python train.py --head_dim=32 --norm_eps=1e-05 --beta2=0.98 --seq_len=128 --train_tokens=137700000
Each number is 50 + 15 x the weight over its row's rms, rounded and kept within 0 to 99. Layers, rows and columns count from 0. The size before them is the row's rms in percent of the matrix's.

# down: layer 5 MLP down (transposed), 320x128, rms 0.0766, rows 218-252, columns 64-127
# gate: layer 5 MLP gate, 320x128, rms 0.0783, rows 219-253, columns 64-127
# up: layer 5 MLP up, 320x128, rms 0.0771, rows 219-253, columns 64-127
down218 099:14 33 34 52 70 44 62 32 43 63 42 55 42 56 37 52 83 61 24 78 64 48 20 37 58 66 53 84 33 46 58 72 58 33 72 37 31 47 35 65 35 44 33 45 47 44 45 55 53 56 59 69 13 68 51 54 63 83 65 63 41 55 42 25
gate219 096:59 25 47 61 52 55 69 53 30 40 46 49 11 60 37 62 40 47 58 65 67 19 37 56 71 58 32 40 54 29 48 63 62 59 46 73 44 66 35 47 41 57 73 46 71 77 42 68 49 30 71 26 61 35 70 59 36 43 59 39 58 74 29 29
up219 098:43 65 52 71 56 61 32 44 68 69 41 35 47 51 52 58 37 37 52 51 00 32 49 45 79 58 40 56 29 27 76 47 77 57 33 73 41 33 54 39 32 72 55 60 64 54 56 50 39 45 40 39 54 67 47 52 52 66 61 23 42 39 47 43
down219 097:46 46 56 09 35 35 62 60 65 45 63 58 45 34 58 67 47 49 46 44 83 69 37 64 64 52 38 16 44 15 27 36 36 44 69 53 36 47 56 64 62 78 40 49 30 61 39 43 30 68 80 49 44 35 58 51 74 34 50 63 46 29 56 49
gate220 109:73 57 32 61 39 53 05 54 60 41 55 50 46 69 57 67 37 68 42 52 49 55 27 53 41 34 46 63 45 71 37 32 70 46 61 50 54 42 77 43 49 48 46 85 46 39 47 17 38 48 57 64 45 39 36 53 47 67 54 54 47 41 40 72
up220 101:72 43 42 50 18 51 62 44 42 32 68 57 52 55 81 55 52 65 92 50 45 51 39 87 50 79 58 71 59 33 60 53 40 41 52 55 49 26 44 65 68 60 41 53 54 60 82 31 36 57 47 38 51 64 69 55 35 46 77 66 86 39 72 73
down220 101:58 73 39 59 42 50 43 62 54 39 28 66 30 32 33 44 60 29 62 66 65 60 51 66 36 25 03 45 56 78 70 64 40 24 35 54 44 47 81 32 38 39 47 43 31 38 43 59 60 62 59 60 57 59 50 40 27 48 55 36 64 41 54 59
gate221 102:78 68 43 57 40 33 43 36 33 66 24 42 69 49 74 68 66 56 53 28 69 44 54 40 69 42 33 60 71 56 55 34 80 66 56 57 48 31 34 42 37 74 30 31 72 54 62 53 56 42 83 27 55 68 46 62 39 52 88 49 20 38 39 72
up221 100:64 64 48 42 47 70 72 54 63 61 71 74 52 51 38 47 47 61 24 67 53 21 72 63 51 57 58 47 54 34 59 48 14 46 45 24 52 56 41 21 60 54 87 43 36 44 48 42 61 53 62 26 48 53 52 77 67 46 53 66 39 43 32 64
down221 098:32 34 26 38 49 57 42 71 56 15 52 63 42 58 56 51 62 68 30 35 32 52 39 30 22 48 56 53 46 50 49 32 16 41 87 62 54 23 74 56 43 39 64 43 63 40 62 69 36 65 49 50 24 65 63 67 41 50 39 49 53 45 38 75
gate222 099:62 85 38 78 37 58 52 62 57 53 74 81 52 05 46 51 60 61 56 42 30 43 41 68 42 45 52 19 70 33 27 63 55 55 31 43 76 57 58 58 56 46 61 43 60 52 41 36 80 74 28 56 73 30 76 16 36 49 38 61 36 71 57 49
up222 093:45 89 37 53 45 64 42 51 32 66 68 35 47 63 45 29 49 48 43 70 44 51 57 09 83 56 38 37 46 30 53 37 59 47 56 73 48 63 79 30 30 43 62 65 61 58 23 38 30 31 34 57 55 67 45 62 45 43 59 57 60 28 76 59
down222 093:44 20 39 51 45 44 60 51 44 19 54 44 25 46 30 53 70 41 74 24 70 54 45 31 21 43 69 48 67 90 30 44 55 47 78 30 27 33 39 50 25 28 38 63 21 52 55 59 81 37 47 40 71 46 63 68 39 63 40 62 77 63 48 52
gate223 097:62 56 59 38 44 57 34 64 54 52 69 69 65 32 38 53 57 37 61 53 34 69 53 35 84 50 45 36 38 57 55 24 99 68 62 63 45 70 29 32 69 42 47 26 51 50 57 55 26 31 58 74 70 43 18 49 56 34 65 63 57 26 53 69
up223 101:25 33 29 20 64 41 42 51 62 77 26 36 38 56 55 54 43 30 37 45 96 57 45 60 50 65 42 56 52 55 47 70 55 47 43 62 33 58 90 49 57 52 69 71 69 42 51 42 56 29 39 59 63 35 73 64 44 59 65 61 45 45 68 34
down223 100:63 48 59 44 56 34 67 41 66 44 44 46 29 71 55 37 65 62 47 69 63 79 69 76 29 28 51 55 54 62 60 64 29 63 55 28 35 43 55 71 71 57 33 00 23 48 39 41 41 29 61 28 62 35 33 68 40 67 30 37 76 34 54 61
gate224 098:41 49 65 38 59 72 41 52 51 62 53 57 32 60 60 33 45 66 42 48 28 70 41 60 43 26 39 33 81 65 28 43 78 55 52 48 66 41 51 62 59 59 69 40 64 55 62 39 34 84 59 41 66 73 56 51 46 79 38 21 27 54 78 47
up224 095:51 59 73 35 60 31 37 25 56 52 30 64 52 60 49 56 36 67 41 59 44 54 64 50 51 48 67 51 81 42 41 39 33 43 38 42 47 58 43 43 55 64 42 66 39 52 82 71 29 61 43 57 46 44 48 55 26 70 53 27 12 54 74 47
down224 094:76 28 44 28 37 61 36 32 30 54 51 55 52 37 48 64 48 59 61 41 57 53 54 48 54 37 63 52 28 40 48 47 44 76 34 62 41 60 59 53 22 39 57 67 39 49 62 61 73 59 56 59 69 61 20 47 35 68 31 54 58 21 53 48
gate225 105:70 49 65 58 26 37 48 85 77 61 47 72 57 34 46 54 82 38 43 37 25 58 56 49 39 42 46 52 38 43 37 48 74 65 12 49 12 47 39 63 41 28 62 59 53 51 61 14 69 61 45 41 51 47 66 64 53 65 43 61 50 68 54 49
up225 104:49 28 35 64 14 57 45 66 41 34 62 36 17 22 64 51 75 67 50 49 47 47 50 49 62 43 54 63 46 31 81 61 46 53 54 35 36 39 64 49 45 62 41 36 23 81 33 61 54 49 47 20 52 47 91 27 32 57 53 34 20 47 76 45
down225 103:52 72 28 41 59 59 42 21 31 48 33 41 68 42 56 33 64 25 51 66 38 65 57 39 69 68 51 44 60 29 54 53 36 62 37 59 72 55 56 59 35 47 60 43 49 23 21 36 58 57 73 44 45 56 33 48 18 53 76 41 52 32 64 40
gate226 094:57 32 29 50 47 46 38 57 40 79 71 57 48 50 66 11 43 61 71 58 62 52 56 26 68 33 67 37 56 19 56 66 64 61 10 44 56 71 60 71 54 68 35 67 58 54 87 39 54 39 33 23 52 72 29 72 79 39 34 56 41 50 07 55
up226 096:57 70 41 31 37 39 43 34 70 53 47 39 35 51 46 56 50 65 70 68 46 15 54 50 44 46 64 51 34 44 36 23 65 47 44 76 46 44 25 41 34 48 60 55 31 67 25 55 28 49 55 35 65 84 64 39 76 33 58 60 32 66 55 44
down226 099:48 58 62 40 52 54 57 39 42 12 73 27 55 35 57 66 36 67 39 48 62 52 33 46 42 45 30 63 55 42 39 47 71 67 42 55 66 68 39 36 52 74 45 45 51 31 35 35 42 62 57 70 46 37 59 45 47 55 48 55 48 67 58 83
gate227 107:44 57 65 40 37 37 42 54 35 78 31 64 65 28 00 53 36 56 37 51 45 39 25 58 66 39 15 66 69 47 40 60 20 54 45 47 53 53 30 51 63 58 55 26 60 60 46 65 37 39 51 59 49 41 53 51 32 76 38 72 60 51 30 43
up227 106:64 43 59 42 24 43 54 26 77 63 69 66 65 57 50 30 47 41 68 71 52 51 64 27 65 76 61 27 42 38 67 62 48 71 54 85 39 60 37 57 78 74 62 64 32 17 45 64 61 40 31 71 59 47 32 36 68 13 34 35 63 38 58 26
down227 104:34 49 48 42 62 56 30 73 33 57 32 62 49 61 59 60 41 50 64 64 24 45 55 67 40 57 18 23 58 72 60 17 68 24 43 51 27 37 68 41 71 49 51 56 26 55 55 40 63 40 33 45 48 19 30 53 34 64 42 49 49 53 32 52
gate228 103:45 14 50 44 52 39 33 51 74 33 63 68 49 53 60 60 66 36 73 77 55 65 48 54 59 32 65 57 77 29 42 73 52 78 44 70 60 42 27 55 78 46 53 51 48 52 47 60 31 44 55 50 79 80 28 59 45 59 42 20 65 43 25 60
up228 101:60 48 46 36 28 38 42 51 41 72 42 44 51 25 76 65 76 18 63 35 56 57 48 27 66 48 37 50 68 43 51 75 52 28 44 43 30 48 68 32 54 65 37 29 22 36 48 55 45 30 55 51 72 78 56 56 39 53 42 31 63 50 29 45
down228 103:24 62 47 38 71 58 51 58 89 37 64 34 27 36 56 32 69 51 48 61 42 62 58 67 46 58 06 37 47 45 50 32 43 52 57 50 36 44 48 61 68 41 38 32 47 50 55 29 66 58 66 90 68 44 47 39 58 28 38 41 51 45 57 63
gate229 099:29 63 58 34 79 24 21 55 67 23 45 26 63 65 51 48 47 48 56 41 54 20 53 70 59 43 46 46 68 26 49 46 46 47 45 45 88 44 38 77 38 14 58 43 59 61 50 55 29 40 51 38 68 79 62 41 27 45 51 62 41 28 53 40
up229 102:48 56 19 55 42 17 67 37 57 39 29 21 42 54 46 64 60 51 48 58 62 42 25 41 68 54 58 56 31 31 45 59 53 51 51 34 29 73 55 19 35 37 29 62 47 32 44 34 57 22 36 42 50 64 37 29 39 74 65 31 59 55 75 20
down229 101:37 48 21 69 62 48 81 48 48 51 42 61 47 80 78 30 69 51 62 60 26 43 43 56 49 46 34 43 16 46 34 61 32 50 45 59 59 44 40 49 82 75 43 74 32 08 46 40 40 61 35 44 56 17 38 56 55 47 52 34 46 29 40 83
gate230 098:52 53 31 85 33 25 60 34 60 73 46 34 56 43 58 53 43 54 64 64 28 50 35 58 69 61 44 61 28 68 71 46 79 57 57 63 32 53 48 46 45 31 40 61 53 43 40 28 53 69 52 73 51 33 39 52 78 35 45 27 47 53 34 50
up230 101:54 41 32 69 40 44 55 55 45 17 32 53 31 48 66 47 48 24 36 44 39 62 34 63 33 73 42 68 40 30 45 56 33 71 50 61 24 56 76 60 57 58 53 22 61 47 56 68 64 50 50 73 56 14 66 54 50 39 26 54 29 68 31 43
down230 101:65 75 63 41 39 55 64 22 23 79 53 82 74 47 16 59 39 42 49 69 31 33 51 39 99 57 47 50 79 70 58 46 42 53 24 46 49 62 61 33 37 33 27 29 57 47 38 50 56 46 71 32 33 63 45 67 61 31 68 44 31 40 73 72
gate231 096:64 71 26 36 71 61 35 51 33 67 65 45 57 64 63 58 68 31 22 45 58 65 27 47 51 54 57 79 58 51 47 47 55 44 50 55 56 49 27 90 51 75 41 36 53 28 48 38 69 38 73 33 49 43 52 87 54 48 43 21 42 18 55 41
up231 105:38 71 55 25 38 40 44 60 42 59 51 74 45 62 68 84 60 76 49 31 56 63 59 80 50 48 51 70 51 19 44 48 18 39 64 56 48 73 58 48 59 53 22 37 36 49 54 74 45 49 60 49 56 52 76 51 12 45 49 36 60 62 70 56
down231 106:65 42 41 59 56 51 53 32 55 43 59 51 71 55 66 48 45 50 53 61 52 39 48 65 57 40 37 44 94 37 40 21 57 51 58 44 28 22 46 58 40 72 38 47 48 60 35 45 63 30 60 30 42 13 51 49 67 22 66 66 55 56 50 44
gate232 096:57 50 54 49 72 27 68 43 55 71 15 48 56 70 43 53 37 29 60 26 34 57 47 33 40 41 56 83 77 46 34 49 46 68 44 46 45 72 79 73 59 46 17 65 58 53 71 46 53 62 72 50 51 48 48 58 40 37 41 56 64 49 73 60
up232 101:22 40 42 45 64 60 72 87 67 20 73 65 55 59 32 59 46 46 38 22 69 76 43 65 70 25 58 45 86 62 58 56 43 54 52 45 47 25 77 43 38 48 49 67 46 57 57 23 64 32 50 27 71 53 30 57 73 40 33 72 57 56 51 62
down232 101:36 14 25 60 45 41 47 30 75 37 50 38 49 41 28 64 33 41 22 57 62 35 62 49 46 41 81 81 58 43 31 43 58 20 57 43 54 33 51 45 30 70 37 31 59 50 59 10 64 23 46 61 30 51 52 49 69 54 44 48 78 55 60 62
gate233 093:33 58 66 33 58 52 49 67 76 75 20 35 48 74 74 47 49 69 53 68 54 21 63 41 53 59 57 61 55 49 42 50 62 45 55 67 40 37 51 62 64 46 64 72 81 26 48 40 46 45 60 42 81 46 52 58 48 50 36 59 75 43 44 62
up233 103:39 48 49 64 41 85 50 55 49 25 39 55 55 42 64 71 62 50 53 57 38 82 69 72 35 32 57 46 41 44 46 58 51 26 53 74 47 67 42 50 40 44 36 29 72 52 50 13 28 41 53 34 54 60 56 49 62 40 53 43 58 47 51 23
down233 107:43 49 40 51 44 37 41 58 52 23 59 46 55 59 30 58 54 67 47 60 55 43 62 48 57 22 30 39 60 44 16 45 51 73 32 37 53 36 35 41 99 47 59 61 23 73 44 56 42 73 47 32 56 34 59 59 32 58 64 63 58 56 64 65
gate234 096:56 47 40 48 57 23 46 40 25 39 54 52 64 50 70 67 56 50 27 61 60 39 42 98 70 59 28 44 33 42 58 64 46 32 38 59 57 65 43 48 60 50 59 38 37 64 61 49 46 39 51 61 57 78 23 39 61 32 69 35 55 52 53 57
up234 095:48 60 43 33 39 51 53 68 40 35 50 45 73 39 22 37 75 45 51 53 58 55 72 52 50 41 39 44 69 46 64 58 79 42 21 36 53 63 20 46 60 41 46 43 37 50 51 62 42 36 63 68 21 52 57 23 67 64 53 66 57 27 57 69
down234 094:41 19 29 36 67 37 40 39 71 54 47 61 71 50 45 48 34 68 54 31 69 31 60 45 69 51 46 46 45 66 26 32 38 41 51 43 66 28 36 42 65 56 50 73 64 26 57 62 36 56 68 52 48 57 37 41 49 55 57 61 47 57 60 69
gate235 107:71 67 74 59 33 59 65 55 28 47 44 49 66 53 56 63 47 43 09 34 72 39 34 54 67 40 30 46 43 68 36 68 59 57 57 14 42 69 50 80 51 38 40 63 96 72 32 58 31 51 61 38 48 52 27 45 44 37 65 36 37 63 42 41
up235 103:64 42 50 33 49 22 22 76 53 35 64 44 42 45 37 60 25 53 52 35 49 72 54 58 51 35 44 17 64 60 67 59 45 36 50 57 50 62 56 49 42 34 40 53 51 50 29 42 50 21 34 17 54 57 52 58 54 40 42 55 63 48 64 53
down235 102:48 53 34 61 47 34 72 41 29 43 48 59 62 37 52 53 74 52 37 61 36 65 65 72 63 56 59 63 49 55 54 78 51 49 37 44 54 36 47 52 53 40 34 49 40 68 33 45 78 72 59 49 73 42 34 52 79 37 46 60 49 18 53 56
gate236 094:53 38 47 74 13 61 48 48 42 52 53 60 48 58 54 97 42 62 56 80 61 37 50 43 50 61 42 42 55 62 54 60 42 84 56 50 41 21 50 51 48 61 44 39 61 74 48 53 49 46 49 87 51 38 48 52 50 48 71 47 47 83 61 45
up236 104:61 47 38 46 49 58 40 60 28 66 67 64 45 57 36 27 59 59 27 47 30 72 57 90 24 77 48 74 48 61 62 41 72 47 30 55 28 59 25 58 53 76 57 41 47 55 96 51 70 29 68 45 68 69 70 68 69 35 62 50 45 45 50 57
down236 103:35 43 78 25 72 39 63 58 66 53 44 59 45 48 42 64 94 42 60 34 43 56 53 57 37 83 37 61 27 67 68 54 87 35 73 34 50 72 54 57 33 31 61 18 57 66 50 42 53 39 38 63 41 40 55 46 75 12 57 34 57 33 44 63
gate237 098:75 50 62 47 26 63 42 56 75 73 38 45 14 46 51 12 53 93 65 27 43 34 47 50 26 21 19 66 66 56 43 56 61 39 56 08 47 42 49 53 52 66 48 43 42 47 51 49 50 76 67 52 59 32 38 36 67 56 21 44 55 37 64 29
up237 104:61 05 37 26 57 70 30 62 50 52 56 42 59 71 45 56 69 55 63 40 59 61 63 63 26 51 65 65 75 77 40 49 45 48 67 34 30 45 39 50 64 76 60 53 56 57 66 58 45 42 53 62 72 48 42 63 64 89 68 42 46 49 73 50
down237 101:44 35 59 50 53 20 48 62 71 56 36 55 49 62 36 65 48 55 47 18 57 67 28 46 42 55 45 38 37 32 41 51 61 48 06 54 18 51 67 62 31 64 57 57 63 65 54 41 70 38 59 38 41 28 59 56 36 43 50 19 19 49 61 54
gate238 106:55 58 44 40 45 53 26 58 83 62 48 18 39 50 50 73 35 74 37 63 40 50 36 74 51 50 55 43 61 49 46 50 47 63 56 32 58 39 31 51 48 52 87 37 46 47 59 44 76 53 65 60 57 20 54 40 50 68 76 58 56 33 52 54
up238 102:30 83 35 41 55 46 43 49 14 57 31 57 79 53 29 54 56 43 58 43 63 77 67 47 55 33 66 59 34 47 44 38 38 49 45 51 76 35 60 41 53 53 61 63 53 42 53 58 34 61 24 48 49 63 45 44 17 49 62 50 61 39 55 68
down238 101:71 50 52 58 39 47 64 53 49 81 44 76 61 36 37 66 48 67 39 40 42 67 38 51 70 52 18 39 20 67 48 64 65 69 56 37 46 66 65 47 32 73 47 58 25 44 87 59 40 29 47 26 43 59 47 72 64 74 56 62 62 24 38 37
gate239 093:78 35 52 27 36 47 39 51 63 66 37 59 54 70 78 16 44 61 59 62 46 69 57 28 44 65 45 60 53 47 38 27 19 23 38 35 58 57 38 76 59 51 43 48 85 74 47 58 56 60 67 37 50 35 56 38 30 28 26 62 37 68 43 27
up239 096:50 44 56 50 47 22 72 26 76 50 55 53 67 63 44 45 54 48 37 59 47 48 22 52 49 42 51 47 63 65 52 71 19 52 74 39 35 56 47 44 52 42 66 72 50 57 14 74 42 44 62 15 38 46 42 39 54 58 50 47 54 55 52 23
down239 097:39 62 73 50 54 40 50 33 51 65 54 25 70 49 52 54 53 32 55 55 66 61 29 68 70 79 19 43 55 42 57 67 36 71 83 41 38 58 73 43 24 48 72 51 41 35 63 56 28 52 30 70 65 56 58 59 50 67 57 15 39 55 51 30
gate240 099:77 38 60 47 43 35 66 58 71 60 47 61 65 61 47 54 85 40 63 51 68 74 48 62 59 24 53 34 72 60 28 49 34 39 43 24 36 30 67 44 66 64 61 38 76 62 48 35 35 95 51 30 77 35 75 48 38 47 54 56 66 66 48 60
up240 100:56 41 55 70 44 37 42 35 74 41 49 61 61 63 27 55 32 65 61 35 39 44 57 60 65 47 55 55 53 63 28 38 55 68 37 79 80 34 26 47 52 40 52 56 59 15 81 31 52 57 62 58 77 57 58 35 75 52 61 46 22 32 74 59
down240 100:38 68 83 44 36 44 25 43 52 53 37 40 25 47 54 24 40 16 65 72 39 71 29 40 30 40 53 35 31 32 52 63 44 54 46 42 54 67 65 53 64 27 35 60 30 46 33 47 34 43 95 52 53 37 69 30 74 48 37 37 40 44 48 56
gate241 101:70 42 75 22 51 46 39 50 35 63 63 78 41 27 29 31 44 61 28 47 46 47 46 39 58 61 37 58 35 29 65 75 45 48 43 33 66 39 37 47 55 36 61 57 41 42 58 45 52 42 45 75 47 48 52 29 49 70 48 32 55 61 34 27
up241 101:48 59 27 64 47 52 57 28 40 28 42 49 19 51 52 44 33 84 61 53 82 49 34 49 60 70 54 68 67 34 28 61 50 33 69 64 65 75 50 40 47 56 68 58 61 46 15 59 45 48 35 64 44 52 45 68 59 42 19 35 70 43 55 62
down241 101:43 31 24 55 69 54 71 51 73 57 57 60 39 71 50 61 45 40 31 49 34 30 46 73 64 54 70 53 66 66 56 54 55 49 52 51 88 50 54 59 76 50 37 53 45 50 50 58 53 60 41 48 75 26 43 49 63 24 40 46 42 37 45 52
gate242 102:43 47 82 63 35 49 44 49 52 58 28 34 58 33 70 54 75 35 65 51 78 62 18 63 55 63 46 74 64 37 64 52 59 74 57 71 60 51 48 54 46 49 14 44 48 66 37 58 58 64 39 77 55 63 59 40 66 33 59 39 15 59 36 46
up242 099:39 46 53 31 18 61 58 51 66 46 61 67 30 52 39 48 65 23 59 48 74 64 57 48 54 29 73 50 68 44 69 84 41 42 51 25 53 50 43 29 49 49 31 22 71 39 40 62 42 50 61 48 70 48 48 66 37 30 14 60 37 61 38 37
down242 101:47 38 44 33 64 33 49 35 12 29 47 46 47 77 42 52 26 51 50 45 48 26 36 33 63 54 17 67 47 42 46 47 68 50 54 47 07 66 54 46 25 57 60 48 48 50 29 52 63 52 42 43 51 20 32 66 44 75 84 41 60 71 75 64
gate243 102:46 62 50 49 40 41 35 71 43 29 54 38 41 24 36 53 44 17 53 38 23 34 27 38 33 34 45 73 54 31 43 50 51 48 26 55 45 71 49 53 78 29 81 58 58 47 54 43 51 64 39 32 71 47 45 52 55 67 48 41 53 51 47 42
up243 100:64 48 73 37 77 44 43 52 55 09 60 37 52 39 43 31 39 38 60 67 54 44 53 46 58 64 37 24 37 30 61 42 52 57 90 48 60 66 72 69 40 53 36 66 45 46 57 52 56 40 31 68 53 54 48 59 48 50 61 60 59 50 66 66
down243 100:55 38 55 37 49 40 49 35 37 28 44 50 54 31 58 61 48 71 66 47 62 84 59 68 47 44 04 53 52 32 54 33 52 54 21 60 39 61 37 38 39 67 37 50 51 64 45 56 51 47 34 45 37 60 70 50 40 49 76 76 82 55 58 72
gate244 105:42 55 84 42 39 34 52 42 48 54 64 52 66 49 65 47 65 32 51 45 39 37 51 56 60 20 41 55 66 79 68 50 49 66 46 59 65 39 45 46 99 38 47 52 27 50 29 49 54 30 63 43 59 71 58 36 75 69 51 35 85 31 54 28
up244 101:52 40 30 66 71 43 48 63 79 27 62 79 61 53 56 23 56 48 76 44 56 42 61 43 51 45 47 61 31 38 58 39 70 46 44 60 30 45 49 45 32 96 38 50 49 75 52 48 70 60 57 67 55 52 40 43 46 25 38 46 24 46 51 42
down244 098:44 53 41 48 48 83 54 47 41 52 39 60 38 60 47 51 47 54 43 53 44 63 53 65 64 28 04 40 70 36 55 49 41 61 36 57 65 49 52 43 21 26 50 49 66 45 54 44 48 31 60 61 39 39 62 66 54 50 30 51 52 56 47 40
gate245 098:69 75 55 48 36 65 35 57 46 68 27 46 39 58 55 51 69 50 49 60 72 70 47 36 60 67 47 51 83 62 33 57 61 95 39 35 78 67 54 74 70 61 47 55 77 30 53 37 45 64 60 60 57 62 46 36 40 59 56 39 66 43 25 90
up245 104:33 40 48 68 48 32 48 63 35 40 45 22 27 57 48 56 54 43 54 67 67 44 28 81 34 54 45 53 48 38 69 74 74 55 60 70 33 44 23 46 65 41 40 37 27 69 33 28 45 43 71 49 46 45 69 68 64 37 26 40 54 48 62 53
down245 103:31 50 55 49 63 53 44 59 64 62 31 50 57 44 56 44 48 36 24 70 45 47 36 42 67 40 46 37 65 59 62 45 48 44 61 49 36 59 34 63 63 54 46 35 54 77 70 54 36 44 50 64 80 23 62 40 63 45 43 44 65 57 36 79
gate246 091:45 64 49 52 57 52 19 43 56 60 69 54 40 47 94 49 52 72 49 81 42 47 48 69 30 64 56 34 52 47 29 60 44 24 67 47 72 55 55 80 51 44 58 41 62 57 63 55 51 63 85 35 38 50 87 42 73 55 43 61 49 57 46 66
up246 098:24 60 26 46 49 50 66 68 44 49 78 28 33 55 23 40 30 43 32 51 65 63 53 67 52 61 52 51 31 41 18 63 35 59 67 58 73 16 23 48 41 40 24 61 75 54 64 52 49 44 44 30 64 54 29 63 45 43 45 38 52 53 64 59
down246 101:48 47 52 76 48 74 67 48 46 47 41 78 84 62 55 66 51 32 40 69 39 53 48 67 64 24 41 35 42 68 59 28 69 51 49 54 32 76 53 37 68 55 65 50 39 54 32 59 62 39 63 31 59 30 51 64 53 44 58 41 47 61 43 56
gate247 100:53 39 43 38 35 56 31 87 53 47 61 60 50 79 45 65 25 50 39 43 56 17 42 59 48 53 32 45 50 45 43 48 57 22 56 63 85 73 53 60 96 50 39 67 61 65 29 57 35 83 51 61 50 67 62 59 69 44 47 40 50 57 44 32
up247 097:49 55 58 33 58 66 66 37 43 64 26 69 31 36 55 80 76 35 19 82 57 43 82 41 26 53 60 44 27 26 32 44 47 49 59 73 34 52 57 54 35 39 49 80 56 59 60 42 58 47 57 56 52 29 45 40 22 32 35 42 52 54 32 39
down247 095:74 62 59 52 43 46 59 63 47 41 35 56 59 48 60 42 64 70 71 46 39 56 41 46 58 48 23 57 42 60 41 42 39 60 73 46 51 21 47 61 24 54 52 40 46 98 49 55 57 29 48 14 37 55 77 42 59 57 81 46 36 38 47 50
gate248 105:71 85 53 55 60 56 61 58 43 60 66 38 70 50 53 40 41 63 30 64 87 41 21 58 33 33 51 23 45 63 52 55 58 67 51 52 78 61 56 71 50 38 57 64 41 42 54 44 11 72 58 73 16 47 12 50 47 57 49 37 38 30 46 41
up248 100:26 43 46 71 54 38 29 58 71 56 38 42 22 59 57 47 44 32 39 40 60 49 46 33 64 32 35 71 69 22 35 78 45 28 73 35 31 70 50 54 62 59 47 67 57 29 55 58 65 56 25 49 68 35 63 42 54 39 45 68 43 65 60 52
down248 100:55 54 50 47 84 65 40 71 43 49 36 54 43 25 44 45 57 55 42 72 57 65 31 37 35 50 30 44 22 59 55 61 56 44 53 51 54 69 64 64 33 46 30 54 55 44 61 44 45 36 27 61 43 25 52 99 53 64 36 48 48 11 43 60
gate249 090:58 91 45 35 42 45 49 78 32 55 46 52 53 22 68 53 26 43 69 43 48 27 52 44 42 53 42 53 53 32 37 27 61 46 53 33 35 62 43 41 36 59 67 40 72 76 48 37 56 62 44 24 23 26 54 37 85 36 46 78 58 44 57 54
up249 098:29 54 42 63 78 69 38 52 33 44 64 68 63 43 54 45 63 47 51 59 41 30 72 76 28 53 48 49 59 53 31 29 53 37 65 74 69 61 47 46 43 52 51 51 78 67 50 42 44 45 59 62 53 41 41 52 48 41 44 45 64 60 68 81
down249 097:44 36 36 72 37 50 42 63 66 37 63 54 58 50 43 39 31 40 43 38 31 45 47 41 63 57 57 42 40 58 54 45 48 48 42 51 41 52 48 45 72 42 43 21 64 38 52 74 51 57 48 72 78 70 64 53 61 33 81 28 37 40 55 17
gate250 101:36 59 44 27 40 39 63 68 48 42 51 41 48 63 85 15 50 62 36 50 66 26 40 45 49 53 50 69 48 29 43 57 66 48 43 54 33 40 30 58 57 36 43 41 24 57 49 29 78 51 61 39 73 73 54 71 44 47 47 49 61 51 46 47
up250 102:45 69 35 41 44 69 69 38 62 41 28 39 41 52 39 65 48 25 41 67 64 69 65 56 45 51 48 16 39 49 56 66 42 43 63 46 67 59 59 18 74 70 46 51 69 42 44 53 56 40 41 55 39 73 54 48 17 44 56 25 53 74 53 50
down250 105:61 50 57 33 84 29 48 60 50 21 19 39 45 52 67 32 57 54 49 29 86 49 69 40 56 51 13 45 66 51 65 40 38 45 48 40 27 43 58 48 77 65 43 42 57 43 26 28 60 74 54 35 75 53 52 31 45 53 47 56 52 33 51 46
gate251 096:38 25 54 35 40 59 39 80 65 72 67 25 67 67 50 72 41 58 80 65 31 50 19 41 61 31 45 37 52 33 35 49 41 43 46 46 26 36 24 61 52 68 41 59 50 50 56 72 43 57 64 74 26 53 39 45 54 57 37 67 61 47 19 46
up251 107:67 31 37 50 46 80 60 37 34 56 32 70 54 39 49 24 61 58 56 55 57 69 48 53 37 74 53 58 26 23 62 33 33 58 61 61 66 74 62 73 53 37 20 67 33 48 61 51 85 46 58 58 69 73 57 75 48 57 37 63 55 53 61 39
down251 106:63 51 47 57 83 35 57 60 68 58 50 52 52 42 62 28 80 67 44 47 64 54 50 55 43 45 25 39 48 53 34 50 68 56 69 55 21 42 69 62 93 61 56 43 60 41 29 49 39 60 28 61 80 45 42 65 64 31 43 51 74 24 65 27
gate252 097:78 65 74 40 62 20 37 42 80 73 48 52 78 34 54 26 47 60 62 30 64 47 67 40 52 43 33 56 68 63 40 51 37 46 47 43 55 69 57 52 46 66 27 41 34 64 44 32 63 52 56 59 38 64 45 39 61 47 59 55 74 35 47 42
up252 097:52 45 34 76 54 39 38 25 84 68 71 35 52 83 56 73 38 52 60 62 40 51 33 45 70 49 42 53 66 38 53 44 41 56 72 45 49 38 43 51 38 46 75 50 42 39 27 36 41 72 31 77 39 63 54 36 62 74 34 65 36 37 52 66
down252 099:68 30 59 45 55 66 49 52 62 48 67 47 68 49 39 43 63 64 69 60 54 62 61 59 47 53 55 60 53 64 54 49 61 39 34 45 49 67 48 64 54 38 67 96 69 31 43 50 46 74 52 28 48 76 57 90 75 34 60 45 38 99 51 45
gate253 086:82 61 55 59 40 67 32 51 36 75 43 37 51 40 54 17 67 45 23 74 56 58 52 30 28 42 42 47 65 66 52 59 60 86 36 28 27 68 43 45 30 44 43 49 43 41 68 48 50 43 50 62 22 37 54 51 35 58 79 56 62 38 59 48
up253 092:75 66 45 35 48 39 34 42 41 46 57 70 63 34 55 52 47 56 55 45 42 54 67 37 27 43 56 24 70 79 36 68 56 71 48 72 52 32 13 87 49 35 45 35 47 73 45 48 27 61 61 12 41 38 66 74 38 41 78 30 61 49 32 36